Weights of a small transformer language model: MLP 704 SwiGLU.
Each number is 500 + 40 x the weight over the matrix's rms, rounded and kept within 0 to 999. Layers, rows and columns count from 0. Numbers have three digits each.

# k: layer 4 attention key, 256x256, rms 0.0954, rows 228-255, columns 128-255
# q: layer 4 attention query, 256x256, rms 0.0949, rows 229-255, columns 128-255
# v: layer 4 attention value, 256x256, rms 0.0612, rows 192-216, columns 128-255
# o: layer 4 attention output (transposed), 256x256, rms 0.0356, rows 192-216, columns 128-255
k228:474571504462460381572460504506515483518476531547501463504543506451507511544502576476507457526417569553404498547552488470439545498434458512518493568483545447530501556467538519515566581487477545432442408559490577532500549476481492539452589512453461420541539435571586449449450511534420471464462477471476523561495548443527440512605588497511525503477469503511513509482523587521528521567482
q229:476510474547474518503513532562487443491536569569508485559493471462486500467516475476549483535513525475582525510521536449570541439481508528538552499456506509548522525447434467526568449494487583430505461500472480599482545526479546537552442545440509493564510506548524510531492573517467520444428491481502444479523563489510419457490512538472415543528523554445557465513519496546495574496484
k229:506519455447469482591479420495474431527460468436475467590532504480525537521442514391502403532425544523424535569526467458423535464515491475479463535465499460567542601478564480524529549487511519479476391505537516496566530506451516468481474475497489479529505422551543427451492526537474482544418425457443478557434568512466516583503558565503520408456540511580463472574435529473582482534398
q230:507574439501427518581491454484502547485399527500525506543554542429510566461489451490501504539508552498469525540473436476472528485497490500533445583523537520477505571494474428457489527565479494476541498453508537467474471493511458494576514495539509429541486410500536492486479515537506524509430470527448466466510527482524491478494595522522527487502575450530523439540497516476549551516506
k230:540488520477556535478456424471485437475521494435477527483528535556463543541455433488516487503485489435512523519509529616534522456534518435465435453541460483510498464510480471519456459514467503553495538445528530528541440479525505415471453483517506474536471516459482523554495461527568461582435512507446578521508480531527527556451560535499562410504534425540393453494478504434531483519413
q231:424438522510495538445477515592444487557567543461518481503488440499479450469514517477499527498556428451567502493528485450525479469517540527497508483464453539467493457477495531483535452506524537439525493484452470544515526562448573520454559528380553566504552549515528464509471507463511494414504535443537507504473525473486452440494486508532418487495435601432502539463488495519547536397550
k231:488597492485410380536529569521534535540495515563503452516541522471469475493515577460506484493489516606450478522567516480452546528456488546481531565427553436504533525486579499492522569440496555437500442557469496507449548517444501569514610476420510464525551463561547467438486550528437493452516513486507469508517531413469477479596531504524485499500442527474600537507565564532510547536528
q232:502559467549480496541560437471531530471426461502486488494570500486524521541464497442488495523522575527447511504461473517509491489502468487519514558494546434493550570575499444533471512525472489550510479453525521495468535471554413494568476515534488457523458414530562492522518514551516541514477443626477490478515480535504514526483537526458561543484566459583572526547529509389436538576464
k232:561455443461507519508491485423495437470481515483494533496510496494516542544460360489489545499470520426510530461487525580508467471572555454434501451520447455500489486470466457513505485482529529557478548486566526543527431497548526479473446508505490498531412489488443488477502469484569494514450515500480499492505484522451533559441527602470496492508573517520435483484448471528509481497422
q233:503482526466493466529487492455489538408450558500483464455488561499551538487499448574452486446500502494481528463492475527474491502484471416477444536574541496491501500572513450453448545502475447528455520530526521475524460495588460437489487453518430520485461505473494463460469501479469537553481513467514499496515447535563541501526535504431505500466526430510442497503541479493485442515481
k233:500473478515535518448474457434508489480544472442436603439476509482467575569497439551490562460503491456528544472471527552541505485531467472539478401579528575523547428581490485479498474523469435521494607372495454522444477489492496474495487444547541511536465583408478547517509490480566528478529523516512582536527419508497496446437521465416514457504560435577412498474478460484430445509454
q234:564541499481497469536511474435497537493444447438502562496536581461521534515450479507453491522487533523474450542506529590469478571528498462500441555550549450515522555549510449505484517476545497509540551518515525434507462463556434469534445482551436438512492437449489496489504477558484546580517501555485543488429481533513580573547571523467620495566536419518509507537472501427477493555409
k234:508488481508566582519465443484471431451531506456522509509516473569509519486464466491506508479465517464550508470513464535519480482512559469434493450507366527513454448467462480457513450475560474552510551462526513481477459545516483477456460474490471505490442597443392543550468490437554517520498549445467502531532472596510532495488526526554504535490546491501418498503461495530507426460462
q235:477514530533479507490437477543513495499621501494484453554444464529472459491496549497497494480478473517576477506475474436484537535489536519529511434449546520507467425475502438477510484468528521462491484458506465549493506519511575524457536564403534577468532503545439487491520459526518449488514579514527459539496521465479492512509464519534470476515484562437487527411491559538485511432492
k235:480558534587482531494557546524497541530488543503508481493513500494473464452502550461534470500537535516486484570509473469464517535468434562514508548452605476556464520516530515545505532455551482486519480497412487521480543508483504537461554497498450527499552468598548505486517550505477544460514472517485429496547516472479459468593515522520464520512437515487559483494559543518516515525558
q236:545509518494415529508538439521490463571524422476497489503488475460496522488451545432463441539576520510568496610519436476507506534504553508543510462429555499521454524467541458481474463508508552522627466448408466555460571529483556493527552496514521490504553431568503500450581516516567526479503496522536484443481568464467489501518518537552476470513504561523577495505537507463469564481524
k236:538570520526466471597562520570466466487484530516501413539529469450500410476470544498473431521381532513490458515579456538432483566537493523483556626423510398501410527395486438461553648474556476531454323577512536491453460526434477618505567535421485496554514445642557448469444584480499508474466498500548484536496544460497488545589578613526511499506427466489459477498486598546557505556469
q237:511504508474581478448436437519502469442455573554510488528548516515493563513470450647543609468433466454526492382483616499537560468418476464513463528615452539514537477557532514525502522534515483475482525532596507525504446469499481515461442482571426566520411594439480479512395460518511517520447541443542549470573456520472500508477513427521529473471436488464506424490517530492486492450376
k237:429424459502537517450584489504484484486541430423490518534533514549528542489494570526511549505528507426469458482547516471485523489495549503446479527464478501544500501463569613529491444591487535532544489505471430629510582579466585475469458470536485570470501520495504533500505514508469512512482487425510550518509519558372483492432472452529507516490524578520457478579520472477505530538552
q238:442505576522504535476481566649474415569592503494523473476427403535447369498542592415501462575484512440572479500576491416554504519529529639534528469360442526575502417426468479449530396541503544402616476520457501496417573516474605622523553464399571542480551506542520497506576558398532443410440527524498515592488524457459477469531546487510445485534410588389497484533468499575400597471584
k238:487538496536407421514499486508500539573475502565444511498518502466470460512533534476472468541499501588458480556518526435447485515506435492583555530480538456475502518540555569510509513460507486444541456501469518514459589480544478500500551524503482462483609419590537461455534510492449512468497429558487487468497547423545493483539477493465485513553453473521591540506587554498484520518551
q239:530478474455397473521505498528529489502466432477511510528548558461536485490549536490418484521562460525482461573499459457476482485497489509504464524496528451496487535528475451435458502559476572499537482461534523475519534524549511467546506491439506483532559443500501535506501553553501483566495521519506452480439474482503424562547509484510562544480550467564569457537504511508477538560441
k239:550545549494530508529543539605439436449485517501474412446524469458499521469486468476422462553452497486459553522568447582506510481513527508487495552515485447488484496462426413472455468522553539486498488461543521545471437479536503549508486515437524496539550470536526500507506479482554430502447491507480512531463518513547481555490502545567511486448496470458456507481438495466477542545468
q240:482491467532486507516542462487474533460525492480504517507519458560473495510531490460493536500414576492483531510493511499472486489514445448471476584473503427440511480523427516545527474455486464504426470453555508480562450432516526484516495495476463485545504482484491547501504536533490496459509512492434475530530434496512560450518484492499496543492512478512500526524572486557509434527528
k240:487430507459514516498451550463479439466465478544507580505571512512547498459461491592474545513510441533450591460507544532559432453529544475491517548588480504465484555512496456516510458524490531469537554490569550401477449469552522482502475508533494508447451518470469558540510446442516477562465501478521495418484492503528535454457519490527461489527481437436437518467504428473398479519440
q241:462531598509502557475493529521484542538561518478457453502418417574425425515553547448457541503519528494585489451507507375483442558499548534496493422413503523557507487459535540496543427427498511413573480548447473525442532539500549546473583509460572538479578544490523518489547424481481487454523520502524481617458596495501509452498470496510485537510490587458475540529428467578452550421532
k241:446546535507467446493473514503515542528477538512438518474467525472467491522547483505491486540529492593546436527496470420486481525482430441585537525429581475491475494551533547486527505426490465465524536490465479494475541442529501484528530476501511474530536451511548464459553514541500500473544443574489442529436544420491491441537499446451524510544476492515585565474553484440472484517511
q242:551460525495494488531514550551490480466430497505442472521504436482491526485490481485477459506555527509491559464443515506511550461499479461486444580466410468428532528493461497543496500511502470531421513465490562519495476458466452477544490495597509482547462502518483507495496493529545485481446449540492489537510505527494516480456486505505437530468545545517524479529575474470500435495501
k242:505479470409521468528427445512468412535425404419479475507533598542581542588505511518488493520539448520519515544442511574488504418609523456476416514626409466460557444516495487439465558586461509566509556531606550496547451507485485464438447497509479502498484502431445491528493452509487491407455493447466470501486499505410486576431462506451566441491641490559485517449397501432499524552345
q243:598521459502483488493486413443535470457494494502534536423534522452524556550425508540469494524452484481433522471464592601527514534536503465410469502604519482515516496557555515506480593492498447593406520498557491510540395477506485405455454459536470503499453509444466505521512461569473527530562511501473499463557423569499539576498496513551476508444571473586423500470547480433537460527458
k243:492453460511598540500498510514474455490548507478478539608482482542532526525486497486481563478485477405499476494484537526570512518523527516434455479548442536539548460497453504478546552541548530544511448474577535552493502501453480511477498495517526560487431558466481573592498519485504521486454543425554545498573465553477563468481518558512556521449555490480455417486467528541496526524485
q244:458461483515508472517493485383509512483469485504486517586448507439507492444493502499493488484450536507505531521473491483526447523423429508443524498538572524447517496491557466570495566433554411583442481511532510524509486469519438479522547488498502506535468450537443490475518486484493453528568517474466458443511502502540543479528534568516436537448520438491499429502584504481439395452536
k244:524499443489567541487488490457471494491502478466466533534504493470509525487510471500488512465501468453522555492459492525501441478515514512453489462539466552520543496476471522470518528544516462493505516433553487529508440533533511464478504474559449510510463587468521546503438519465514509493477524502479497525512492498509536477467498570507523486459541482527447406537497486547506491487442
q245:453498493489492556517503513586464472550580488459526467505442492496466416515526500414510437519472493509527458510565473449473475531517521518548548513441513501504518486464493444489519478490535478508518437483532455526498484533523503575492532502441517575479522525500458450519582571443446518516509499489497593515459490465523525498527486572443517520572515467464482509513451562524446496495473
k245:459546504565455508493512539458534542476513555512554543479499468468452496479558512505492546454478485556485518495494522517479454564451488504502571428492543475527470475527538467518513511504484499493454503521465481479497472509476443439516523466493430491512512471521521506487440555494468439510525527574507523547539471491518448447597512468531505498449472436533515462497539467508560469466492
q246:456507557490515542479496522524514505525500497485522477530459509523475429494496518489509474526497450503533433507528510479529498480477529520486503532446495536482525502417492546512564436428485522416494452491491485519507503430468559522492546453502542518524497522529536509518447496486536488456455525429512498540464520453498524484485469503498538531526449531439481507483417535483513551464520
k246:479526498529438492470486516495527480513496491539498491494488480508510470514575476505521500493514500544509484486520530520469498491497521501548568429489544488453453529520543570534439487506499462481540505556490462446453522489517548469537539487533544491492531462469533494495524518474480508520486498578458466479484531428465533471536490450491514448509481458498557583469516494530482494528528
q247:492505531465475516476521495495544510492523481534482447457483582497520459477507546505491502517569525521452519518503468439504492505484552498514502500515466478482454488534461464486501463496493521456481491564472587585577500535542505498550547516453573506514502489496508522472473547476460477435470534533489490573410505467486477550501472497463528528502507511446535465552523444547467512536554
k247:525488519505469538512510517458484462469431485535492517464464569515547507479549470501490535545569489533500515467496453561517465524497520481519476500478538482482455525549504517496503538577480473558502491468496425505492421528529512487511467490502521477487474501507500472499467453513561499512496487531501477521415526485547523526517516508476531473507469457476547540510466441466461493487543
q248:517530484507571520480468468489490507524490461475497597502527539528574579492516435503468499500570515508457459479462459496540533450451429475501423494553530532380516584468464475482515501488529481547514476437572465471510517436518468441512547517484475503515522509492520467440479458513461554475506473472578439415571499464492504470554480547484527481498502498468524488508578491451512462519496
k248:461467470526485489494504492462584508528472533528461474493516460592503491510441567489532490498479443430509509533464544497472497496507572502456528474490485512542461502460411529473506482471496480508490513398515522483542469504511472491459529482506548448509489497506509514489523495485543498485447481511429485550505508530476516508514471530542438435546487536538503455507436517504506496434427
q249:474559478565513532489521483486521525554541479592513554487518470537490455477457466420558422526478557534482439510512503494471519491449467474485530474474626484498499562534504382524512566463477482522544517410462459469518464510485474457538544507447500506553530421555497498452569534480515482507511456505473495515498524434485517471538488549482513494622492445492542522511519510507464518478537
k249:504550549509483517531443568412515549502455579532479555443522427485556471433491513532495558537486500567516562501527492560499413583470523457479617476527468447501452497558425474543561506552552484538494496470582521466541431428592468455605505515496479457477461539482486491509446533487471466541554523567462501463485502546509520489543507512572530507487489505542430494563492469518506461492502
q250:434508514524467542516571468455536534503534425505488542480471479520491531496419462493506479538534522490496487533519427518523454484481457498499525418531528556509469512512557480543541521487507501480570522459465436518503483461487524390582548556524447432509523424477546536472474473551541511494514535520525456521468500569434524461498510512497492518500472531525502553516541464494532462442573
k250:443478489458528495554489542494444589499542532552530449510507453552494447435491496484504474548439458449462489478576519527520463455465497512471514515516502496503506514493489484563549519491517512507473499548520552496531476473560475530490517525542512454488466496496524494550486461464477463573500483504489550505506501486504549485410460538555522536487475501436442529516485477522432512395530
q251:492494548508537496491460490568440506480466568430469477484489524502516500546554498503443495471543509516507513470519517504531540493523516498501433538510362500467499441446458540462527423574479568387444484553482561506509521497512535539465504514483480552495484571474495476493441491506474492498425492477507458510509481499468464476460526463462533480447483498482445520489419574488494537547466
k251:529460473520501502527484479519492459494514414546456445471545537515454546557416513472529461465503494500519460519513534498504563465519503470505451542444569490531496465532514555489435459464422526507534513511495441497520527521427544490569510500506547496533531463517514518467590492510528560523479458477473486488452542435438499527503495429487472460613461503543558527507480466442457545498501
q252:427504538514564450533447522406543521499514494524493545508494514533512478562441494539530487520474525455521505514484519499477488512449451457506506474558492530456505530539568476565468591470481499481517535516481479493548517548472517490563521475436529516485459465524505455484517492479527473509501451421469529514474552514515520450489479479520508459601472533452521499523505546491498544424561
k252:510469492480474482474452445486544557459519488489434560479511509480543478445536508486508497480496475549523556482485493566571489443480526519469532521520477488444473502492520616483631489476535492546486496478523522506511504466463506533486532503502456491487481505492434538442515535449468548453540529518451482470505485444459489501462435495565465448535483488475487558498514462540545484473536
q253:533425429495486462464490502567479474487505446508502484554486543515556475519541520447486505506475498510532546476509536521501456494488522504494524513482448446550440489507482496503461472569473486553534518495489499517506491514483520558494501475491504534504506490505472514502546484485481570497477527521557568551448480484521497565484509496492511434465490484523493538516400451479518460569476
k253:520529514491465519536499477494501452500485514506487496475534526530486473595467486523481484487528513527447475477488518488491492464493495505559437564503492521446487551533536442514484452474499454463500525502412534486455501518445496523458451521465515510489501499492503514458485507495521505548454538460500543517566556508577466547559512481449487535459507605538540493468556518494470471489556
q254:524484514476503470520501517557486506524455525543520419510470487509494424443534525503558491522416521519532547492564530463474501466458511513532543581409467486467505519484449497556482514468529506483467485499492530559526474526508481544514504533509483521527485526503515476469492558467534466438504538504468476551477480500568492504440486516490479533455496446466494459520553476588472468456530
k254:552491491507448512457515521478473451483513502496509511516532519468515542511521474491442536514554491542515578503474502532471497489528417459480452473530476524441526508555617493488458499581461432536572509487493490434464465519534507467491475486566466518485506494517548433504546471545501480548537472605520475488476497476510505532495488462491599501513523496594511493517517456429520491544478
q255:494503458504562485481499527454522416500488449560486528508512458573506540529492524452517531534458478446508504562500520498491513498550497500523547467484534428499525578479528553491493545509523459481500522435433415543491560485418492569529480503487492470470498490482497540522486457511499493514502512473529541461509541481493520506506494507481481456552506572498526546556443513441483487489445
k255:491522486481484474518496554540530562520474539494544474523486498462527517477541532482530486525445490508470482466535570467490475517431560540516536504518477518507498494499491469533572508504525488474478539518511595485605480527517459515424532524481504485529537507481460468461495552444422501431528487452495506468463499528495454498559450531503475494450532519451491455524485481604514525420503
v192:495494585539493578504515538504504510497566475456484484538473578491514380460515460509423499548519524569557456415501453445468519443436519474504558475535475479478473488476513484508480552574568481434498523573538534564452484508510571560476550543516514618441398536525544523486485470436562441524543454523515453503481434497508430544531417504583480566449530410488590552422459564537539457483477
o192:436565479527492412462548485510550507454552581494501510407447536467453545539469540521526557533558473472528535425473530463599495389530449490472487499535492548409545555488508474585465510490508553491403474496470496386539558554503515423373611489463550472507525577483540409528476523559488576489557456429453546519424435436480484533418498494476479487451498558451473527498519480452466625551416
v193:548521470463399607490481483546543484474452445554487503535474509505449442553487541535520467499527463502486459541476508485469484537467537504474538519524477518520511390503516469418563494430486560576481540439545574489428547437457526511515398496513592477485533510518522572570565513500452468507521541534543551437510506498475519586479452463586484491536515560509544536531460406425473497476505
o193:423485500520555481598481557443473511547583560513481505510570495490507525453455512536521517468458460472622443471477515486507516512483511563464442481504617515560463439508473590554415570481528501497554563482490461510502452523491487489482539509442527490546500559465455430505507499463504466513492509479511461475475442477477526527479440459571466557443519418440410449473505531557546570455492
v194:526487459478516565438529493474441481517454439496411543490538569490569504529518501469345525483494498509483551524494512471509450474534532523566461486505480423564483590529575541492534459490452458445550468533485466529568504515482517517521523483461474516530480486479475501484467513509526491422470503496433465497492494459484459503526479549421570404469508476456456485554517472505516398537450
o194:590563472450490501507537510508556471438469493482523501494475477456567521466480451463562522585485482539395526498520486539417516490463544444565451495505472478446491527557478551399485493519468489542482479463476525398511486469559523526554516450502499535496442442497546582479582489539497535553516470494477564463524551552481422570526529527496569557547512573553556501492470580479494445557543
v195:522496405530547469489524421400418532428530495534442581486516552497498509455485437410404461462425520457499549541558566440505567559491521479410499405517529514469547509536505460437464552445483498546526505485487548491487504501614503481530491517398575456562485524493437501493546533545425566564488566510473477433580560429487486349512565510523574563410479486536459413557514592515376496441433
o195:537611501431485505526511467515536472523378408499524520527561461547517497496532496482524421481474530540482547577516376593355500484448417452532508536470536509507518519546529565466519544587472490547527516408458550514436504432457494486576472482563470505495562412452544581494500471462492520479542486618495541454516546480441420453573462508511500453524521574551544536472550420459546520532607
v196:521517513582526572434515487514485489502610514503457451449452551554546498511415535547543532443549471459562436449483528474502484519438499567442522567437541509533487392540449453404489548473575534600448471486456513536384530542493460514445436586482547517486497493537516470471558533422482434409487562505547545506511431557563527544511412426652474483563476505582562514486474545468427500487527
o196:461464498511529461535529443484473556451575508589508538478460448493495543492488512571512596409562432432559471445458470461580528480569553579449430477462561567471458529481513494585491513508554563430559580512513503490537547487491524466466547515487489445489504541552540374539495472503499480516525489479532468437390439435486547515392501468496544551498560568475477466559501490500537568451437
v197:517423620555567462546509487410465543549498516445505478487488562556554480437571472461410511564487523480471538464516523506502469490532486565599397498502440482502508495472516517497518433531456482451516494486512498527568497456413509551520486577548472585521455511535517501545506555474503460485535402453515444489523645459422484516582388526506532478510486543466483491501501468530583498485498
o197:476541469539459498432468552531491543464492527537420456417462539450527515577452568545507549511462464635419541442501514494495561437589434454494599473561443496566445518490499514520536461493510497444530493489491478455549481542567472557463573422468482496490497451492494554541520548522500511488477520473410512544485467541532467465480555496475539483549555475570538492447510558486455478593523
v198:525604535649483571497487557471500547462547572492506484457479475470385437511504556531533513463465510481560482488501617474481493582448596519440512496497501541503592411510488386413548588414555460570403454477474519528398525536489518533498439560420498524467500549555467475545485527469503511490513487528601527483605483487578517499503480434558458517460506552502566458464438552535495590499550
o198:430484540551500424505531463490487582506546545568445470509449538551507571591543516539465552429517446507592478471502484518553523432561445578506493464465618554511453543408503488608459529505497518407542557526485453516530528511467440489405529499516474501526530550510583369531445486435568515508506474453464509515387470517544546457436458476492497496538504456446452498547535453492514587436435
v199:538550544550428490508461548582491498476467554542556398479555467460450512594539551558446426421469467491587472542488465545486451495450493470527488468518504532426511446464467377396468491500495500519422455457518492508502544475410449547458560496463400576608489522529478509459528640535500442540453467450495534530486455452618421504505521473524470438507559460476439452479501472495480542433487
o199:474508384579588555403451462554486526453541524580478477519460545492490506535580485498475523424524545481521487487513512575472511456570452579537435444484577494502483481497468487586459567452484461420473529603464482478538423432576476462456377464457541546571541632455557489474453504510518534462476428449534536505475525529570488543473512562562418520469491479568558498488520447475516519530515
v200:508588441505520528529555492516501550414517483489549432380468491478417502489459552448476529500502584483495527470552429566582537411499535549484574607516481463542483526484434467453506559458567542491447450484452524550479415557512485543550500564404447443628506533531516442557505456497554519516538523497453513519552460475547451456533460499480506510460545515515471551522484517558502469441474
o200:535501580539489497454477453443537564508454546505458473495481529474478540463506466468500448523441530533521482512531543568430457466529519504522478541462539458492525547439492439573468493497475499484421458474565497424519640493490452444535466500486465489521503478443557523563532477468465439496507486531469491502418537516416546522536558516492544504543450450488497597635501485468475560485484
v201:540522523573454493499409446482612521506449483517518506422539476456465543583582503569543472480569417620554529564465501556462434447493451483514491436558479529465596473528549499476426432522342441533519516457499527425512550491342479473475498480588526518513544461428479528449452520441449548470506503531505539439552496408531598532531448467514491374527541462567442392460482474468469548417506
o201:480574419511500552437467567590458498544565508468454426550510419563572455506519502503484400448507528509523405571539518497453594521519465635502555424482539443536378445432472567467521528534535520453524515594417463591496532424541411570522399402480557558471477537520487517451524525487486546521510520528560461496528553506517413555549535461470434469520490503494591475483467539519507496490598
v202:520614476526518526419503440479484515473519414476513442452493514508553523530445570467473517513564577410505424514524523549483531469509500452552465474485548378531461514523537520483505480531506504458421527560471500608416404600508462520496505494478478463480414503481425400427509515505503454457458568461553522512611568485519475558508552550535482509454487488536452523551512626502471446514455
o202:542482476468404500517474412518547477436358494493482539527485480489474513489515439417610450483555461560423539513552482508517494513519579443496481546537392436501516598529519482418430552462417520554506503509564536387483566442493470514550493550545466532454513487484532566510530447492514553514543487522473559478478477533509453448556541575528610524507447500570543489569521447490497459565527
v203:449504504583519463485492552411555538549533441483446493493480407422467467517518503446444496494545516485540484518468479530531499534485507433396503421515506540485550426560460429538447441518462459538496542537497450424507475545529491422509439441536494525514498516477506500504493437457489605509534505555496435490441469440482455509518437488517533415485603489512464482492484470514467468498533
o203:432523501438405482462552516471527469525576547531543497423482428530529438496485536537500417520561454482499458514488488522510479464551506521504510487501510524525430496548589554495480589528603587448483515463445507522543553533466518470465630484503580496471495456518503435449503492474496566510539536506534544413552484439483462538540490446410457522529506505470458567517473576484534551494559
v204:479573492454484513493491538527532484488411487515541551533536498514457471529507534556515498542521449473459506424514414510516485482457495482525514522469504447466474503501518652528554466460480533489432539529560553533468396518546444514483539433472435503560530544524516456536470460581488488529501519473575524568474491471545454565490493564535503578439518566447478508479506495553543550546559
o204:535419457580498476540483414476534518501491492481476505457446502461455507475509518464415476581441545468510532433496533485499463544476553483491523511476519536528630549494459435554522482524439479540535412520522430498501545497498504486465543540439509466524418547475517497457435459435553513538508416472463542464471447526504505491504524510481473477438412454523538542461511496435479554484432
v205:431464496347518478552529523443491477567542470370475529547494483488560451439492578484504486497498557504461508474506504469468458566523564593481598443471512490607437472521498557530396550509536469514491454592428508520484524470542556449503534471463568507380502484559470494526512507538498504480531443508470538499466446553438602571435505448547486593488462510539514511458558482536530500529626
o205:524520399502516488567530543459504525517520440536492511490517526473439475497522520491428592497401560438527524519483584409517453550441434446480506539532350402494438480462571481516585498585494490482475541482467549504514467541458519425457386584479486495464430497532435541512477520539481527541413471502514451537563452511506502479511536477528436476532524456463457535538459524508453398433472
v206:550539543444484397429480463422506487563501485496532521565511532500561533509473560529509516525480474446549479538428579411553579540556377472500513529501500539528467489522540553574471488526472454447535491571523461512463451547535555485489464521564627463404515458492536462502485430492448504489549508573485496536471522553501481422467461526527527483520511533513505483526484552524508528591529
o206:455513429452474504567503486515480438489507420506510559509557414509560471498484532473507475436534450444475477519467452442535511522495629556523498494515431507485538522529574490435544486578485518560532492436494551585506576496454516548538524526583498500477477505577476422410492449467480532516515503501557524464543488527461491501446549510469556524487535537526517420466431538493506481522517
v207:394522556441490457460454481535533477459464444413471507571575477512462539411522554528540500431517487502505456524450471498452427509446470505451467574475556548480501382502512534502580406537471489475517579579522490466522541499494533465523544415569460580504524495505508422544479475502450514488562484499504523540456480532412492570513465470585466502441494488455475506439432472417572563498537
o207:469492456545483534482553544446509515541561498578457474498518420476561496515410513511446517484479437482525481503447570430584469517513526557472528499522424538564427502560552534549494519499535453496471437494469491594545457564442476552455558556475575520453415537475449427437552471548552475537457519422532548489558456540501511472409572547496473455551582501492394457522436540577519494486481
v208:418506503512501524400474579484571496511536480443505496563496485532553463427553547478448564526568597516545511408465449523463557459471482506489491494495497462538553468489495502483516446573523433436510516543524458534418460531534579533557503502483534543548461553559506432506477427566509455507477519573517491504498440516478458511501464505531463428467576469540464577544437534553520506573541
o208:468490562537487432476613430444576528502525580517528496394428500474502526548480541512537560581575475532461493393436489430580509451478563505514493533513506560483481524507529446499459536516568577500444416467480513459570614591478563504442679505501517525457435497535545393513486499480531576484547490430494502510460449492427517488436507488446558491486480580488424529542488549465547547542463
v209:452469519423558556446511481510426508452584493512418415569441542451509535469461553487518463435523518421509528512498561496509544526491583529497502547491502506496433471459494382463479503539547543544566495479517499509496463529529491483535482513471500524531463538500495407528510519536545458506495578440475447507451504435538443466562517469518512486470530478492465517551507546609484456502462
o209:516543447469484476531550435489575532478502502595553555410468467463461524486464504502517525468555486487480494448514445527446513432573503521516461550499515573478563539525532482566485534559498526464437506451515552418539586482495519422536580503479525489494499513516533512505507462532501529507495456455516563407457512456499529458461552539575571566442499591539474545571519532469504511528475
v210:461510477517461431431504427529526440510428540497550581430579439492429517542504470510511462490485421522522507544492571470540458538528438503523411571540454555491521518529455568494594490463470462509608479479501528485590521465507470414532512481580475437581510431430529467524462466466485578463517508453409528519449409555523530458554502496472570538536509476516447430523502483452510528505539
o210:507499464523557550479333590524461481531530445482506492588525479473598434497521483511474440508468514493485491570538517571482516522475508493462557489507496445548460471540546478455476460535437439541511525591492454628473497426515442542558352473513508523500492451472468509423488461480482436529493536582539489515562599554518463528521525524520469428534505519466497485440480493559511482447544
v211:498537395561509529525469475544479495486545443540514487517498410513475455397487494474520517512498601535540510421567460441480440459502544481476503496476482511522483536506415421561552513512548506542469456517525633558420520416505451520529590507480554393553492469523542533458567438579532552528507462525519503508633459430567454476471567481499490539452500475524498500454453509551481460544495
o211:440460499503529476494534471441532563501510559497559500472480532479385531454588501493521411538451502439568526484516546485565502446448440560496456557493516485460574523417524477525449522481489536469403471450503473416530537612462608403503510585441487490459448516466539490603484467466508495467501489515524484513445502489477552477490435524534477501487442477381425534619516456527478540438522
v212:521462538457515450538518514526509498473519484496488505538518446510572521482476556458513485496516551510437561489481572411503525513457545556420497523500471565453537434477489538452430538511592536488508480361519552431514545477487597460512520497409571531462506507566478536515540548549410515477512512481456469432484545566411561404469459440590502525434449604523521491548530473554473556496464
o212:506505495502514518636520457420526496567481469539434445458575529486515510508491490471447549420391555483522500503476424532458428515502472526515535512472488504526505448450541476581528531585465395476550557474389523540562553459448521477519461496532504540520509523463501531541509479483467493507456488562545468559485510504443507479448517509548516448534541474486421476566530548514534450498481
v213:554463572486511503361418480491583443517523471498453575526521527525554456526498518573559441447611395593550503478422565552463491506479522498490483419474501519451604440538617529466477473476432434470536522501570503469424537496487543423445507462543507576493479488482528483462519497510463502362471498466559457381492525520488538515496432462517490461518593498506518520528520431484454588435501
o213:458559410543503514509608537491475501532575495493481466485482413541548526597494548508537519498533465479487485484465458410562553456511488540518578436506500523539416477442528559494511507578489539521558531532392441566559537452455497545472543412518592530430514526527499455501526521517509599546543519503518532489466445484485444499443517437519493473478508496520515431474488539509547526496495
v214:492535484654576486513465450534454536493569557490472538409545498529491454476394479502444513499435540453576447491521500429518561498517495520456469462493465542555509497390484571451558551552578493493492514548487484504448482420551463520508632555468434492596490524499453458557546497507501491484445511527524603494524453567544524471483479499562437557457422486487470476475472585527474564485430
o214:518457534506514431454537460442525526413470486510480494454433534513504504527584520520559455477496469487530535489479534521547455467556561479437504508498552577428624521503513462583480542532576479459542482470476484489513505538481555519452529544515566449464589538470539419514503459457521507470473479468496544545406468484480506519422529509482584522529549510434464546537572394499440607449473
v215:549544487514467540442455490456500466477570539518521581438541556565487526590508542453487550438528447486486477470513485544477494472500585538525506444487514452555535540542556579428566592414528477514444490468494539437483473486489504512410548516464469529468451493476483490478480600552515511474451507567547532451534546531496523540424500554480464460461540480444503483580539546554464555500451
o215:589515450543533502530525467534545569495440437417488429506420520545495511534518509509559511513463526508442511518492533520428513531578435420525544447527465475485442527491460476456522498543412508517621526561489474496516537378504457516510429435501496474479493528530546567472504524494523532529450481477469497529453531511499465479487511488540535505499473456563606541529591551443516459502498
v216:470448512352475530492528504532382464526489403460519447586530534501588434422501581542496510489538462521473453493566568454550494484513505460535481432535489458500443546467481475497416491510574506475463428558461509598484485542497550508575601566466564431472517506509506483456501546492530404534464536378419519485498512560463513500501516516475497470466538470535454427555535448503500449507546
o216:584483420515560496505480423493499509492451455550462532555549549419482572568475447421493592457473550417534534502440509482436506508407613467493489469489416442462573511487519523499487522522451523514447497450485617468475498527518546456450430479448453548508492501528497552522489477572503491519493499545540479499528464512537506502408542505590477524468442536506503497542458459587492399545528